Part of a small language model's weights.
Training: a variant of Muon for these matrices, 381M tokens.
Each number is 200 + 30 x the weight over its row's rms, rounded and kept within 0 to 999. Layers, rows and columns count from 0. The size before them is the row's rms in percent of the matrix's.

# layer 4 MLP up, 512x192, rms 0.201, rows 0-108, columns 128-191
096,173,194,132,183,195,184,170,216,176,244,189,229,203,207,235,171,195,216,190,163,157,196,177,222,126,236,232,171,191,227,190,155,150,205,167,218,278,184,195,195,173,178,199,224,221,221,223,189,199,214,136,140,200,193,190,209,177,207,178,255,202,159,237,176
093,193,202,194,187,228,235,163,233,209,245,219,165,283,222,222,231,222,177,217,213,204,171,206,180,203,180,193,165,212,207,261,141,162,242,218,253,163,192,216,196,202,152,212,203,237,227,215,201,219,210,242,145,147,205,162,202,208,154,195,208,244,158,179,229
090,245,209,205,272,150,220,212,213,184,222,165,198,182,150,172,221,186,195,189,190,208,250,223,168,135,210,185,184,237,174,141,184,172,226,166,164,204,197,269,188,196,171,172,231,191,165,111,169,211,189,144,203,232,203,202,187,186,223,238,216,153,156,159,250
101,139,208,146,221,237,188,210,239,242,229,235,122,205,234,182,221,162,241,225,198,219,226,177,179,234,234,131,173,247,196,225,257,235,192,196,200,247,191,249,202,210,199,197,228,211,218,232,222,188,224,185,210,210,193,202,179,207,250,184,142,183,220,215,212
092,170,179,157,208,225,221,187,189,155,212,153,168,183,190,202,183,253,264,146,187,234,198,112,156,232,163,233,218,228,252,199,196,238,204,204,275,200,155,195,209,180,193,210,208,222,206,188,195,250,255,197,203,222,173,191,192,228,197,226,221,227,272,187,207
102,205,204,202,180,238,194,252,206,198,203,279,226,232,206,214,171,159,224,145,175,239,199,208,191,206,156,208,137,167,198,202,210,160,188,200,167,211,224,184,263,206,262,170,158,200,222,209,141,180,169,203,136,254,214,178,189,204,248,250,233,171,229,165,211
099,169,197,198,181,186,203,188,229,196,236,179,247,232,216,224,213,236,211,159,198,184,224,218,202,196,195,189,215,215,190,210,164,192,249,184,220,191,196,209,161,226,223,197,201,177,284,264,179,186,191,277,182,204,208,135,224,185,206,185,239,208,204,145,210
094,201,166,191,201,201,244,195,198,170,211,253,253,229,202,208,148,211,151,231,242,188,225,166,199,147,213,181,213,196,186,221,180,205,189,160,222,196,202,201,213,239,199,237,192,180,250,239,199,186,220,241,195,182,180,168,243,186,162,192,258,126,142,193,244
104,190,143,185,227,168,197,220,203,205,173,190,166,244,200,209,182,201,233,201,203,235,191,256,170,266,196,146,207,129,214,227,199,219,219,144,207,232,142,180,221,105,177,230,239,172,231,200,183,193,241,226,163,200,188,242,172,192,204,232,215,267,213,185,191
095,197,192,208,234,222,206,233,195,166,211,198,182,207,168,192,207,241,177,158,180,183,203,174,196,209,198,165,159,173,178,202,159,217,268,193,201,193,241,182,173,139,181,220,202,205,258,177,200,169,244,195,177,178,206,153,222,236,256,256,208,253,174,203,102
090,222,236,189,201,194,256,203,197,183,234,179,204,230,269,217,193,198,202,182,174,209,242,184,227,185,235,209,193,190,236,217,249,214,203,133,186,222,170,164,153,196,209,200,228,145,159,194,154,181,214,201,193,225,165,214,208,200,232,179,214,172,196,141,208
096,202,187,248,195,158,187,242,233,183,152,158,172,230,191,245,207,222,189,200,206,232,207,202,208,224,171,210,199,211,185,201,217,204,194,198,228,185,217,186,180,201,159,181,236,195,223,138,195,225,178,261,207,190,259,204,108,226,194,187,193,266,211,204,180
101,180,208,160,185,223,228,172,244,177,240,221,150,255,147,158,213,176,212,222,157,222,193,262,176,240,202,217,215,192,211,208,197,156,235,216,171,211,254,245,174,137,217,213,192,187,191,250,223,248,140,186,219,226,210,178,206,120,173,165,179,170,215,176,227
095,182,164,205,243,155,252,226,234,182,219,224,163,216,215,123,149,192,177,204,165,180,198,217,201,227,184,183,218,240,216,189,258,208,228,145,197,211,208,230,256,206,162,178,208,224,239,238,209,154,224,205,183,149,233,170,235,209,182,167,242,162,144,199,229
101,166,241,204,182,211,175,187,156,203,218,207,196,242,202,239,158,191,158,193,231,224,192,185,254,202,236,196,240,174,191,247,201,161,186,194,200,160,179,224,155,224,176,167,107,213,181,204,188,233,225,149,213,211,208,242,196,161,244,196,205,182,234,202,190
098,131,205,215,223,155,220,164,207,219,228,234,181,200,261,196,173,201,215,240,131,197,199,208,123,252,214,204,227,139,225,227,238,164,241,190,143,143,198,218,214,201,150,236,191,231,215,237,218,217,269,217,204,223,200,193,250,197,202,196,189,181,178,163,201
097,181,171,169,193,195,158,196,182,212,201,208,231,183,187,174,175,222,209,210,196,247,188,206,162,242,229,251,210,211,165,286,217,179,149,177,211,221,182,145,187,191,207,188,205,248,259,164,223,206,207,212,229,206,182,187,206,199,252,239,205,185,298,253,152
091,138,220,202,193,233,205,176,184,188,193,170,154,178,158,248,197,234,200,202,236,181,258,216,179,211,234,221,246,167,172,153,139,216,244,181,247,223,155,182,229,153,181,201,197,177,137,180,169,153,168,209,202,147,162,187,230,208,170,225,176,182,215,207,238
095,172,202,129,175,226,181,213,166,209,247,225,248,222,214,227,240,192,243,218,191,221,174,163,217,199,231,216,263,204,195,150,243,266,251,212,180,236,219,199,275,195,221,224,240,179,250,265,248,224,206,159,212,182,240,174,200,214,265,241,172,189,158,201,158
097,178,208,229,202,195,218,220,166,222,199,230,191,172,220,121,273,194,114,163,188,186,229,180,204,179,178,219,177,209,216,235,173,255,201,226,171,185,216,170,222,219,182,202,266,200,212,250,218,158,251,197,222,236,195,195,176,215,215,204,232,151,216,165,247
098,234,193,188,193,223,173,189,202,195,234,188,153,233,179,216,253,205,187,197,206,219,272,184,240,266,201,155,195,225,215,195,196,177,195,192,197,211,223,187,180,210,164,244,227,230,220,150,192,284,234,197,248,235,194,222,203,195,212,164,195,266,270,206,141
118,211,225,165,193,187,125,174,194,277,194,186,152,140,218,192,169,192,183,159,198,178,210,175,173,194,169,194,179,193,248,186,140,259,194,147,159,206,182,212,208,159,240,187,211,214,198,197,208,238,172,199,206,180,181,168,212,253,177,146,198,201,221,182,160
106,245,194,145,217,157,248,197,200,176,164,248,194,185,203,245,227,200,207,248,234,227,134,203,214,242,229,141,181,186,195,168,156,200,217,181,154,193,202,220,171,154,210,193,179,215,184,222,190,169,227,192,157,180,204,206,194,175,204,173,222,227,177,209,179
097,184,145,202,181,216,200,244,235,215,218,152,134,167,185,207,190,178,192,172,197,194,191,190,171,229,245,173,193,239,243,186,237,161,159,227,218,215,202,219,196,189,199,212,144,186,165,185,169,203,253,216,197,225,222,197,194,239,211,224,205,166,174,221,271
099,168,209,200,253,235,183,212,218,154,249,191,255,192,185,168,170,205,175,185,173,152,169,240,251,179,195,188,205,190,232,175,183,172,200,216,200,169,237,219,184,261,167,211,204,177,223,183,189,250,214,187,254,237,180,211,176,230,265,192,130,244,192,248,227
104,239,209,248,182,189,207,210,197,183,190,202,224,169,177,175,235,188,237,184,223,152,162,241,222,180,195,191,159,190,243,198,198,161,196,169,169,177,233,182,177,218,255,211,152,195,234,188,205,177,153,189,195,196,183,206,163,212,261,229,251,158,237,169,170
097,201,152,187,252,218,191,238,133,160,212,193,218,181,194,225,199,207,199,201,180,223,192,194,215,202,217,201,129,186,203,162,185,243,207,221,159,190,249,211,181,180,220,131,175,159,181,143,176,210,212,188,210,212,243,185,207,194,210,249,179,217,168,230,236
102,195,209,183,189,146,192,203,146,150,233,159,198,208,234,218,185,219,182,151,131,160,222,165,205,144,204,273,202,206,229,225,143,246,219,216,224,223,185,244,218,170,243,241,228,162,184,189,123,203,229,268,187,172,238,209,209,243,190,186,193,216,175,216,168
103,225,200,180,217,198,215,229,181,218,165,264,150,188,221,244,223,220,202,208,150,193,185,171,222,151,173,220,242,246,176,156,248,211,202,208,149,215,171,187,226,273,209,165,193,208,191,174,204,268,223,210,185,160,244,200,175,199,208,214,189,211,204,198,268
104,246,169,192,192,206,200,207,220,211,142,195,193,160,196,207,202,239,164,225,231,178,233,231,222,205,244,206,196,198,224,190,218,215,215,175,186,211,192,158,201,202,202,179,161,245,194,230,141,192,142,160,215,212,197,222,190,187,166,196,231,135,200,192,187
102,254,181,220,209,161,253,203,146,237,151,190,182,176,152,178,213,255,222,238,178,156,203,220,246,186,205,195,219,201,259,158,240,222,250,181,258,192,200,176,190,173,172,213,248,181,182,181,214,152,155,220,196,188,230,173,201,177,208,219,255,168,212,151,204
102,176,188,171,194,185,226,158,192,187,204,263,190,194,216,190,172,169,209,202,226,157,177,195,232,198,212,153,183,267,194,216,210,241,176,198,154,214,242,190,258,223,92,197,202,256,169,247,249,211,195,234,179,194,219,192,218,131,215,141,194,166,229,216,200
086,270,200,214,159,186,158,170,235,188,262,210,183,159,166,133,171,252,189,216,245,222,182,221,285,204,184,213,214,126,196,244,172,173,254,206,191,186,220,180,206,155,196,218,243,186,189,213,154,186,226,191,252,201,206,232,158,230,184,216,203,204,171,201,187
100,224,198,176,153,243,157,152,140,191,256,189,219,221,160,187,235,178,219,209,212,200,204,226,176,249,222,213,249,206,214,178,192,208,199,210,192,191,239,253,172,231,219,197,197,186,204,138,157,180,239,201,243,227,203,211,271,279,175,163,171,174,170,159,232
106,200,201,187,175,230,195,211,213,225,259,190,185,231,219,184,224,190,212,210,164,227,190,187,215,181,221,161,222,173,242,222,201,227,182,217,242,205,161,229,192,285,201,234,192,203,211,171,181,234,230,169,214,215,195,169,99,228,208,171,209,180,203,125,254
109,203,197,204,211,245,176,161,178,221,167,268,150,222,206,182,194,178,206,183,203,221,207,236,153,223,172,143,134,229,189,184,213,206,183,205,151,186,216,205,204,211,215,191,193,228,160,182,157,218,205,141,172,189,117,229,254,190,274,212,206,203,234,236,226
091,184,165,211,236,161,225,140,225,152,264,148,220,168,176,191,179,256,181,194,190,231,166,228,184,178,289,148,207,238,209,194,167,183,179,212,194,267,177,195,207,233,158,208,237,225,212,160,196,217,207,217,170,186,205,190,264,190,194,163,209,206,233,276,187
088,212,186,207,185,215,189,206,183,217,222,201,149,207,169,255,220,207,227,204,149,212,207,218,201,181,253,223,158,246,248,258,224,239,247,220,196,140,187,237,181,213,213,164,207,275,219,170,193,204,226,211,179,233,225,174,210,239,208,208,168,225,211,227,204
110,199,230,185,214,219,225,245,184,191,226,182,177,182,232,174,207,231,268,228,236,187,208,239,202,233,204,138,209,218,237,215,181,207,261,188,219,247,234,245,183,164,191,201,196,189,161,177,187,169,192,157,191,202,179,199,199,189,211,179,226,213,214,165,200
095,221,206,207,201,205,207,161,191,132,207,207,227,231,167,163,171,236,228,221,208,237,193,154,241,236,264,204,225,208,183,208,226,215,214,186,161,196,202,169,207,155,195,176,200,192,116,235,202,220,166,143,190,198,207,181,227,184,228,202,156,252,212,199,139
104,173,261,207,190,138,239,152,259,175,200,173,263,230,203,216,216,262,192,172,179,147,241,173,144,174,197,205,181,157,246,215,196,201,205,184,201,195,224,201,199,163,137,169,175,228,176,232,169,236,120,194,226,163,194,242,189,143,177,198,204,223,150,198,232
110,221,197,190,185,186,238,219,210,151,194,206,262,183,176,159,187,255,190,187,227,214,129,216,201,212,202,159,122,203,225,244,212,164,219,225,224,191,202,159,166,159,157,162,242,230,160,207,187,196,197,143,198,178,215,211,216,183,221,154,243,149,196,193,218
099,142,250,152,233,242,175,164,169,199,239,219,225,181,163,245,230,230,222,127,214,182,204,182,217,178,198,187,188,160,162,247,186,204,186,227,233,185,231,244,221,205,240,184,208,210,214,223,237,143,228,160,227,180,151,138,165,179,209,201,234,204,174,233,203
118,194,225,177,194,185,252,194,255,211,198,202,179,219,204,220,195,137,265,180,180,184,136,200,160,212,208,208,197,173,229,190,216,233,180,178,198,180,144,239,177,183,221,247,168,202,182,191,193,186,184,131,161,226,217,231,170,165,209,167,206,217,261,242,215
097,234,209,228,172,184,232,190,166,221,159,217,219,226,169,189,230,180,171,196,131,248,232,252,223,253,226,207,234,178,250,156,145,182,198,238,132,189,198,208,177,210,265,182,193,229,176,193,198,190,170,175,205,217,195,244,197,205,151,197,207,197,181,187,193
107,187,241,258,262,152,212,225,215,207,173,193,206,148,299,184,224,229,187,197,208,185,183,215,211,259,222,211,170,161,172,189,168,246,168,189,209,213,146,162,216,196,181,216,173,170,189,129,223,228,182,169,165,204,140,143,185,211,193,181,192,187,213,256,212
100,131,198,189,183,182,216,207,217,190,196,131,182,143,222,244,197,134,225,192,224,250,215,200,211,262,202,235,253,217,180,179,280,187,199,129,193,175,166,205,192,186,216,173,171,168,211,182,219,181,183,180,176,184,216,206,172,205,235,165,198,186,194,221,218
094,169,168,202,203,187,218,207,195,152,194,193,180,240,202,198,194,180,219,226,211,199,220,216,170,195,194,224,180,223,180,140,183,225,135,182,213,202,169,225,193,251,175,194,233,173,220,216,187,169,163,228,205,188,219,182,204,206,219,193,147,195,189,226,238
096,166,197,179,198,207,184,194,228,215,166,191,215,197,266,130,210,177,227,188,216,195,174,221,179,219,195,174,199,230,174,181,157,164,268,233,201,234,164,216,224,154,156,218,204,203,151,144,200,188,185,186,230,147,141,209,284,217,159,180,185,223,226,193,165
095,234,213,179,135,152,245,221,174,224,175,163,251,203,256,188,161,195,200,210,164,188,225,189,215,252,179,240,157,153,240,181,259,204,216,183,202,194,211,167,181,140,204,166,185,179,214,194,211,189,190,206,188,205,216,240,214,185,214,187,249,201,210,223,195
108,173,174,229,219,166,197,259,241,193,180,249,194,189,235,209,204,185,199,162,201,223,216,149,201,188,242,270,249,245,176,168,225,140,192,165,200,235,219,186,167,230,199,247,223,161,174,192,194,155,187,216,173,177,196,210,188,207,217,181,178,210,207,164,178
096,137,235,231,209,193,212,176,171,179,158,187,227,214,214,194,143,184,174,245,185,107,170,259,183,183,211,173,194,204,220,202,175,167,194,207,237,219,156,224,170,226,230,192,212,142,153,247,177,194,196,210,177,225,162,210,244,188,181,155,191,223,218,222,250
108,212,228,194,174,211,239,185,210,179,168,205,208,157,166,202,229,179,166,169,198,189,129,225,191,162,241,218,176,203,157,227,207,229,212,176,184,226,221,213,191,194,224,193,208,192,112,173,198,228,253,249,221,239,163,188,136,184,221,225,190,195,183,181,203
103,239,215,202,231,184,175,195,176,193,242,191,226,171,157,283,200,217,188,212,216,174,225,165,247,160,186,186,165,225,240,227,253,205,198,226,166,228,247,173,223,187,179,215,179,241,237,166,174,197,259,204,224,177,212,179,163,195,234,181,254,148,196,171,139
100,202,156,253,260,258,170,187,165,195,184,226,156,170,153,210,263,186,161,176,231,197,216,178,222,175,171,211,201,224,223,166,188,204,212,161,202,213,182,162,253,226,141,179,204,229,268,263,176,183,186,193,245,130,151,191,225,221,184,163,164,145,161,200,158
105,213,217,198,198,198,215,170,181,192,126,174,180,214,176,205,205,207,225,130,149,214,178,169,137,162,214,180,216,141,188,204,205,225,174,204,164,181,259,241,168,198,199,200,184,172,157,164,217,146,204,139,168,208,177,188,177,198,185,243,209,194,182,214,237
108,227,235,191,204,214,155,219,223,260,182,173,144,214,226,243,249,197,212,194,200,245,273,177,216,192,182,227,173,252,216,243,190,153,215,201,229,193,197,196,189,193,188,171,275,181,219,213,140,218,228,205,159,96,212,162,214,208,206,186,187,230,232,163,197
097,145,236,224,176,166,200,183,201,181,176,182,233,135,180,229,169,184,182,225,188,205,214,214,211,266,250,160,201,198,211,200,179,230,203,168,224,229,189,229,220,190,176,202,220,248,237,155,135,196,180,209,163,223,204,191,163,152,204,199,208,227,228,222,197
106,180,197,188,192,215,191,174,234,206,146,169,191,217,200,209,252,181,214,168,235,243,203,246,215,159,159,195,171,251,222,212,217,208,175,187,197,196,238,227,158,189,170,157,194,166,204,207,195,257,242,179,192,186,221,227,257,170,190,176,193,209,267,261,166
101,169,166,227,231,168,180,206,204,150,194,190,195,212,113,198,193,214,162,162,175,216,217,155,276,143,199,197,226,185,204,178,206,189,224,223,172,207,252,190,208,204,207,166,179,209,183,216,238,198,212,142,178,214,184,243,216,214,219,172,141,170,173,225,235
102,242,173,141,227,201,242,151,205,243,243,79,223,177,174,203,153,199,158,207,222,171,225,247,250,166,189,183,199,245,213,226,221,167,177,220,212,217,209,214,188,195,224,209,254,248,199,172,224,250,194,195,158,190,207,218,198,243,209,209,209,194,220,187,186
111,199,210,158,220,205,219,184,169,208,202,220,238,221,163,156,212,222,209,250,167,161,188,181,221,150,232,162,198,213,230,224,214,202,243,198,211,197,216,204,190,190,186,160,189,235,159,243,164,186,208,148,190,136,107,200,157,197,200,201,213,243,185,189,130
095,164,140,223,245,216,206,193,147,241,198,205,173,196,205,228,206,193,226,223,192,268,193,223,244,193,212,188,198,228,203,183,201,168,202,203,233,179,251,257,166,202,182,192,167,181,245,218,230,194,241,225,212,142,178,232,194,176,182,223,189,222,222,205,202
093,234,168,234,174,214,228,194,209,195,201,249,191,166,209,182,185,202,224,212,165,194,161,207,161,172,236,222,233,248,198,210,205,195,207,188,235,192,234,181,208,185,187,260,216,232,209,184,185,187,189,182,186,231,236,201,218,214,226,184,216,206,179,148,149
099,222,197,222,225,177,168,152,192,197,203,263,179,188,163,248,237,191,230,154,190,213,174,202,209,179,227,234,148,219,203,223,142,186,207,225,208,178,202,141,197,274,182,132,185,140,203,201,204,170,217,223,159,231,202,201,211,205,249,225,194,210,196,172,201
095,198,228,136,238,169,257,199,187,268,174,175,188,167,211,203,183,199,193,200,206,241,157,228,231,242,125,214,174,181,233,221,142,199,160,215,199,227,215,175,147,232,223,197,151,132,231,205,271,205,207,259,161,193,206,195,170,186,202,214,199,199,182,233,238
107,231,188,228,228,195,198,223,188,227,146,243,127,211,210,211,200,269,220,239,206,213,151,180,210,280,189,180,306,204,212,219,198,190,162,222,234,173,211,154,211,206,199,145,211,152,239,192,197,132,218,201,174,144,257,180,207,218,215,204,188,219,190,246,212
104,222,189,248,208,155,162,172,129,192,186,127,191,189,219,249,153,206,238,201,212,174,185,224,234,235,196,212,224,225,202,176,195,189,187,222,220,185,205,181,266,255,237,174,206,226,192,263,263,200,200,223,213,170,139,208,211,245,238,220,158,201,252,216,191
101,209,191,176,201,243,186,182,257,242,193,172,209,182,218,198,288,234,213,189,187,196,197,174,186,176,181,167,206,195,162,166,192,248,204,235,259,194,176,260,220,251,222,173,167,194,169,212,161,193,154,198,187,258,153,204,242,161,264,200,193,256,185,177,206
094,236,140,187,165,211,213,207,227,165,158,231,161,196,203,192,219,192,214,192,200,256,204,236,181,201,233,244,154,204,191,155,213,191,200,147,188,204,202,256,176,180,228,142,224,230,218,245,226,180,206,203,242,217,222,181,220,226,175,201,208,173,206,195,162
099,216,198,250,203,220,197,136,198,136,131,189,195,162,217,228,196,181,139,188,231,170,253,261,203,215,232,196,223,200,203,236,251,216,211,175,196,155,155,177,222,159,196,188,219,173,205,247,234,201,185,212,168,195,234,194,209,164,143,221,194,223,233,131,230
101,170,213,208,254,210,223,213,155,180,261,209,179,269,240,173,184,242,142,195,152,211,231,216,242,216,216,140,183,259,196,214,229,167,241,215,154,205,197,226,241,157,203,241,220,175,202,213,235,198,189,190,172,166,217,204,182,149,189,196,225,231,245,200,176
103,222,204,282,199,186,221,197,216,228,165,201,180,256,253,168,202,198,218,235,172,242,171,193,160,242,184,168,175,188,220,199,151,214,179,201,153,203,203,246,167,192,211,172,211,229,194,174,201,166,194,179,170,230,213,183,217,144,244,240,237,175,266,235,232
095,212,203,215,209,218,236,188,168,237,175,226,271,167,208,182,150,202,204,172,222,177,166,231,207,220,205,211,248,165,186,209,166,194,169,154,138,171,211,182,189,199,203,211,188,232,173,181,170,195,245,185,209,201,213,168,209,221,219,215,201,186,204,172,214
092,191,221,221,180,215,225,198,269,210,193,205,206,215,213,241,182,216,216,188,216,178,196,191,198,242,211,181,232,251,181,170,208,269,200,197,212,150,200,188,227,246,215,222,210,218,227,207,179,205,175,181,145,232,232,207,159,239,162,223,203,208,234,210,169
103,165,208,192,187,187,208,209,257,239,227,179,156,202,191,174,244,231,155,174,194,204,187,211,192,179,263,179,178,193,170,228,216,204,219,223,187,196,173,184,256,199,210,165,205,224,265,194,190,234,184,185,199,214,243,212,194,186,158,211,210,217,175,214,134
099,219,191,198,171,182,190,211,240,251,213,178,128,214,178,143,195,235,150,227,202,198,155,248,189,187,224,233,178,208,210,200,203,213,250,238,218,228,168,162,224,195,206,173,119,192,207,190,183,203,184,230,195,218,129,200,205,216,214,184,265,225,219,184,212
102,211,214,189,227,173,195,184,167,164,198,194,208,214,210,203,201,193,99,226,204,185,205,200,157,217,207,247,184,216,159,188,202,200,176,167,172,215,170,203,247,182,229,177,223,208,267,209,258,210,193,205,210,146,220,195,241,227,184,208,176,181,240,126,201
097,218,214,174,205,224,198,171,210,157,208,227,205,196,141,245,245,180,183,199,186,216,195,129,188,164,221,203,160,157,198,203,207,190,193,197,173,169,176,215,230,147,185,159,220,219,182,169,170,172,198,246,140,154,254,202,180,243,226,209,242,205,162,149,184
097,186,215,237,214,197,203,210,201,230,177,202,214,202,239,219,202,226,184,189,174,224,180,207,227,193,193,184,221,205,149,196,191,223,182,196,226,186,186,256,191,166,189,224,199,195,238,257,199,240,195,186,193,170,258,214,165,200,185,167,156,154,211,127,226
095,216,237,229,202,192,228,226,210,129,204,193,177,184,183,189,188,158,213,159,185,168,298,209,163,214,175,201,249,254,230,183,186,199,166,217,172,190,189,211,152,194,243,206,164,208,202,205,167,223,237,165,231,210,209,179,151,232,214,190,165,207,255,231,197
098,234,168,191,143,174,208,215,176,156,236,163,182,208,183,154,212,231,134,227,203,242,177,133,188,237,193,154,186,188,216,174,250,220,210,182,194,203,246,207,192,149,190,187,172,223,182,187,232,251,252,214,174,179,211,203,207,229,207,209,196,187,223,222,158
104,227,189,159,212,180,229,206,145,167,257,228,238,229,175,178,174,234,126,266,204,184,241,217,223,209,190,215,231,210,170,197,214,230,180,184,215,170,203,163,185,154,187,173,179,184,245,217,231,238,254,183,112,236,165,228,227,177,210,198,245,221,179,221,206
100,209,188,195,152,133,227,164,182,230,226,196,128,194,207,170,194,213,203,249,171,231,224,185,206,227,212,214,174,252,225,159,222,189,204,199,163,159,264,189,191,192,131,210,179,224,174,232,178,190,230,170,230,144,185,176,239,237,214,212,216,171,215,213,194
109,173,177,223,143,208,261,187,169,153,230,193,229,201,156,217,169,157,266,183,200,195,212,188,218,167,173,241,224,203,129,169,194,227,173,231,175,227,234,209,189,199,186,215,226,199,177,159,192,204,225,242,211,191,191,210,171,245,170,218,164,215,166,228,236
094,205,195,184,187,180,174,229,242,145,215,262,231,196,171,175,190,223,274,183,233,194,247,202,215,180,178,221,205,161,199,195,179,224,184,205,196,180,232,159,231,179,147,188,170,208,169,206,162,221,220,230,235,136,153,168,206,179,197,181,211,240,188,224,185
098,214,159,218,214,215,222,193,176,217,184,161,216,191,173,228,185,172,155,212,190,156,171,184,192,240,208,205,189,209,221,177,193,215,197,257,210,178,171,253,258,157,225,211,192,136,190,183,203,210,210,214,142,202,263,198,200,238,219,161,207,173,137,188,167
107,237,215,195,236,190,231,129,280,165,219,167,222,176,257,224,177,183,226,240,192,141,179,230,211,205,189,241,203,190,177,144,184,218,236,226,171,194,213,215,198,159,191,132,177,183,248,221,184,181,193,233,196,186,240,239,170,190,209,148,228,146,231,189,226
114,212,233,191,141,245,197,211,203,217,207,204,158,189,153,184,171,127,182,202,209,218,167,192,203,243,245,166,252,227,175,179,158,208,162,261,139,195,226,216,219,157,159,228,253,238,235,220,247,211,169,224,236,168,243,182,184,195,210,211,217,242,215,229,174
100,176,195,182,170,226,194,223,240,161,211,186,178,173,162,210,254,220,233,252,237,231,157,154,200,167,230,146,138,212,188,206,231,162,224,227,207,209,171,203,226,196,215,259,208,160,144,201,252,187,200,209,211,160,162,224,178,202,206,195,186,194,203,145,181
105,166,184,220,176,218,192,181,209,188,162,227,245,233,286,190,166,195,184,211,228,163,198,219,139,210,181,221,229,213,221,171,261,124,188,275,230,230,179,176,192,199,147,211,179,187,176,192,177,242,203,168,181,223,183,203,207,206,138,202,162,146,166,202,222
099,190,187,193,196,198,247,203,236,238,174,179,200,200,183,259,170,247,178,214,199,232,214,207,181,174,262,176,155,181,206,208,240,186,233,214,195,174,168,243,179,248,256,239,190,241,208,186,173,231,219,180,198,212,248,233,184,242,212,216,201,233,168,202,229
095,176,203,201,178,186,144,185,195,188,195,255,281,219,227,189,186,166,161,162,198,221,193,170,214,179,200,161,189,204,224,182,165,254,234,205,210,178,209,149,230,151,154,178,184,243,273,149,207,210,214,180,177,196,240,172,191,181,130,225,229,226,227,165,193
102,243,248,201,202,175,218,203,174,162,213,175,139,253,228,169,200,162,237,102,205,158,227,232,170,214,244,256,169,208,188,209,204,169,192,147,204,178,221,175,186,162,179,167,155,203,196,172,235,179,205,171,210,216,219,217,199,207,239,190,186,224,146,153,177
097,163,205,192,222,229,247,207,158,184,217,207,211,167,240,271,198,181,214,197,208,245,170,206,279,195,183,265,253,188,211,197,166,183,176,192,166,212,224,171,219,182,174,139,197,149,237,186,179,218,175,181,209,192,200,183,249,248,182,238,193,163,175,212,240
092,200,181,133,231,190,261,240,211,219,187,239,190,228,201,199,169,213,235,225,217,206,247,166,134,175,219,202,218,188,209,159,205,166,140,217,206,244,217,203,188,142,221,138,170,183,203,193,227,196,198,167,230,243,182,168,188,218,159,224,191,189,233,146,215
097,248,236,149,207,210,217,146,239,186,214,233,218,188,229,169,161,198,176,234,179,210,197,246,202,216,246,207,221,170,234,159,199,200,179,193,163,216,176,186,215,235,193,236,148,151,200,216,181,130,213,145,164,173,211,273,245,234,168,223,217,168,180,235,211
104,207,214,171,201,204,211,186,189,161,170,225,194,212,182,235,251,162,200,228,145,234,195,189,207,124,126,170,219,189,230,156,171,215,211,259,221,141,192,200,138,218,179,192,140,202,125,181,229,227,209,172,141,188,235,187,203,211,177,193,181,172,214,187,230
099,124,194,246,203,218,242,157,184,154,194,211,215,229,177,256,203,216,185,188,192,156,151,212,201,150,177,198,195,209,192,177,227,201,191,277,196,182,216,234,209,226,192,202,194,201,175,269,184,229,189,211,217,214,196,246,186,140,163,238,245,245,212,151,231
120,218,172,151,174,192,199,201,188,230,188,146,191,160,223,222,195,210,155,243,216,258,241,214,232,189,244,225,170,193,181,196,194,207,132,228,151,213,276,208,229,145,163,190,226,192,186,193,253,201,209,164,184,195,213,187,204,233,238,194,192,197,183,198,182
100,216,188,202,226,180,213,204,199,219,215,161,212,177,208,184,158,237,301,217,218,175,217,187,192,215,194,205,191,190,196,169,164,193,215,212,176,213,153,168,170,199,263,191,143,243,175,151,183,207,180,181,207,204,161,245,195,223,182,176,201,184,214,196,156
106,202,176,239,223,149,191,124,208,168,189,232,198,222,212,132,203,171,170,176,177,210,206,183,181,208,288,214,208,212,279,268,220,161,180,155,241,134,210,187,174,193,193,203,163,184,233,211,130,184,235,212,187,233,187,191,186,155,188,174,167,234,234,195,196
101,217,231,192,182,206,185,263,203,216,177,200,216,171,223,205,142,184,183,200,184,193,199,265,211,234,189,171,176,193,167,196,187,210,208,158,173,263,185,208,247,148,156,170,212,231,152,200,170,190,195,189,207,204,225,191,196,210,210,261,232,209,141,190,183
101,224,205,202,145,218,225,226,243,221,261,170,200,210,169,155,233,179,227,241,189,213,218,184,191,237,247,209,237,208,152,180,176,177,180,211,228,204,185,174,225,184,208,216,189,179,229,182,187,259,282,154,187,209,224,192,207,158,216,211,199,182,165,205,177
097,166,236,163,256,204,177,202,164,209,177,246,246,209,132,197,238,140,205,247,190,201,149,190,156,206,210,160,197,186,202,215,193,226,209,203,191,232,139,186,235,167,194,161,198,204,173,185,179,174,169,148,240,160,262,195,193,127,211,221,191,227,208,194,194
089,217,195,200,240,206,179,215,204,170,170,179,225,210,220,167,235,219,154,136,251,214,162,274,193,205,184,143,178,193,182,181,222,173,209,269,204,207,192,150,134,175,192,171,160,212,225,173,130,161,186,204,174,191,228,187,187,226,242,202,219,193,215,161,245
098,188,196,165,248,188,163,212,219,211,139,169,175,153,218,215,204,262,197,196,193,282,213,129,157,188,223,228,217,226,204,135,200,204,219,204,192,255,208,163,248,192,139,246,183,215,190,198,211,206,206,191,224,230,169,189,209,227,141,260,209,186,145,205,180
097,257,241,231,209,254,243,191,219,144,220,203,166,180,186,211,226,165,146,199,233,187,122,189,206,184,204,190,206,217,263,228,216,195,223,229,182,256,170,205,190,238,196,231,227,200,170,182,190,179,193,254,166,194,186,193,203,213,231,200,216,209,209,196,205
091,186,224,194,212,213,218,201,215,208,166,242,186,226,163,176,114,212,208,183,236,186,194,244,133,215,185,214,152,198,238,229,191,214,207,195,165,220,199,185,224,170,199,196,195,225,148,228,142,231,171,173,165,221,198,184,238,182,223,234,183,166,162,194,203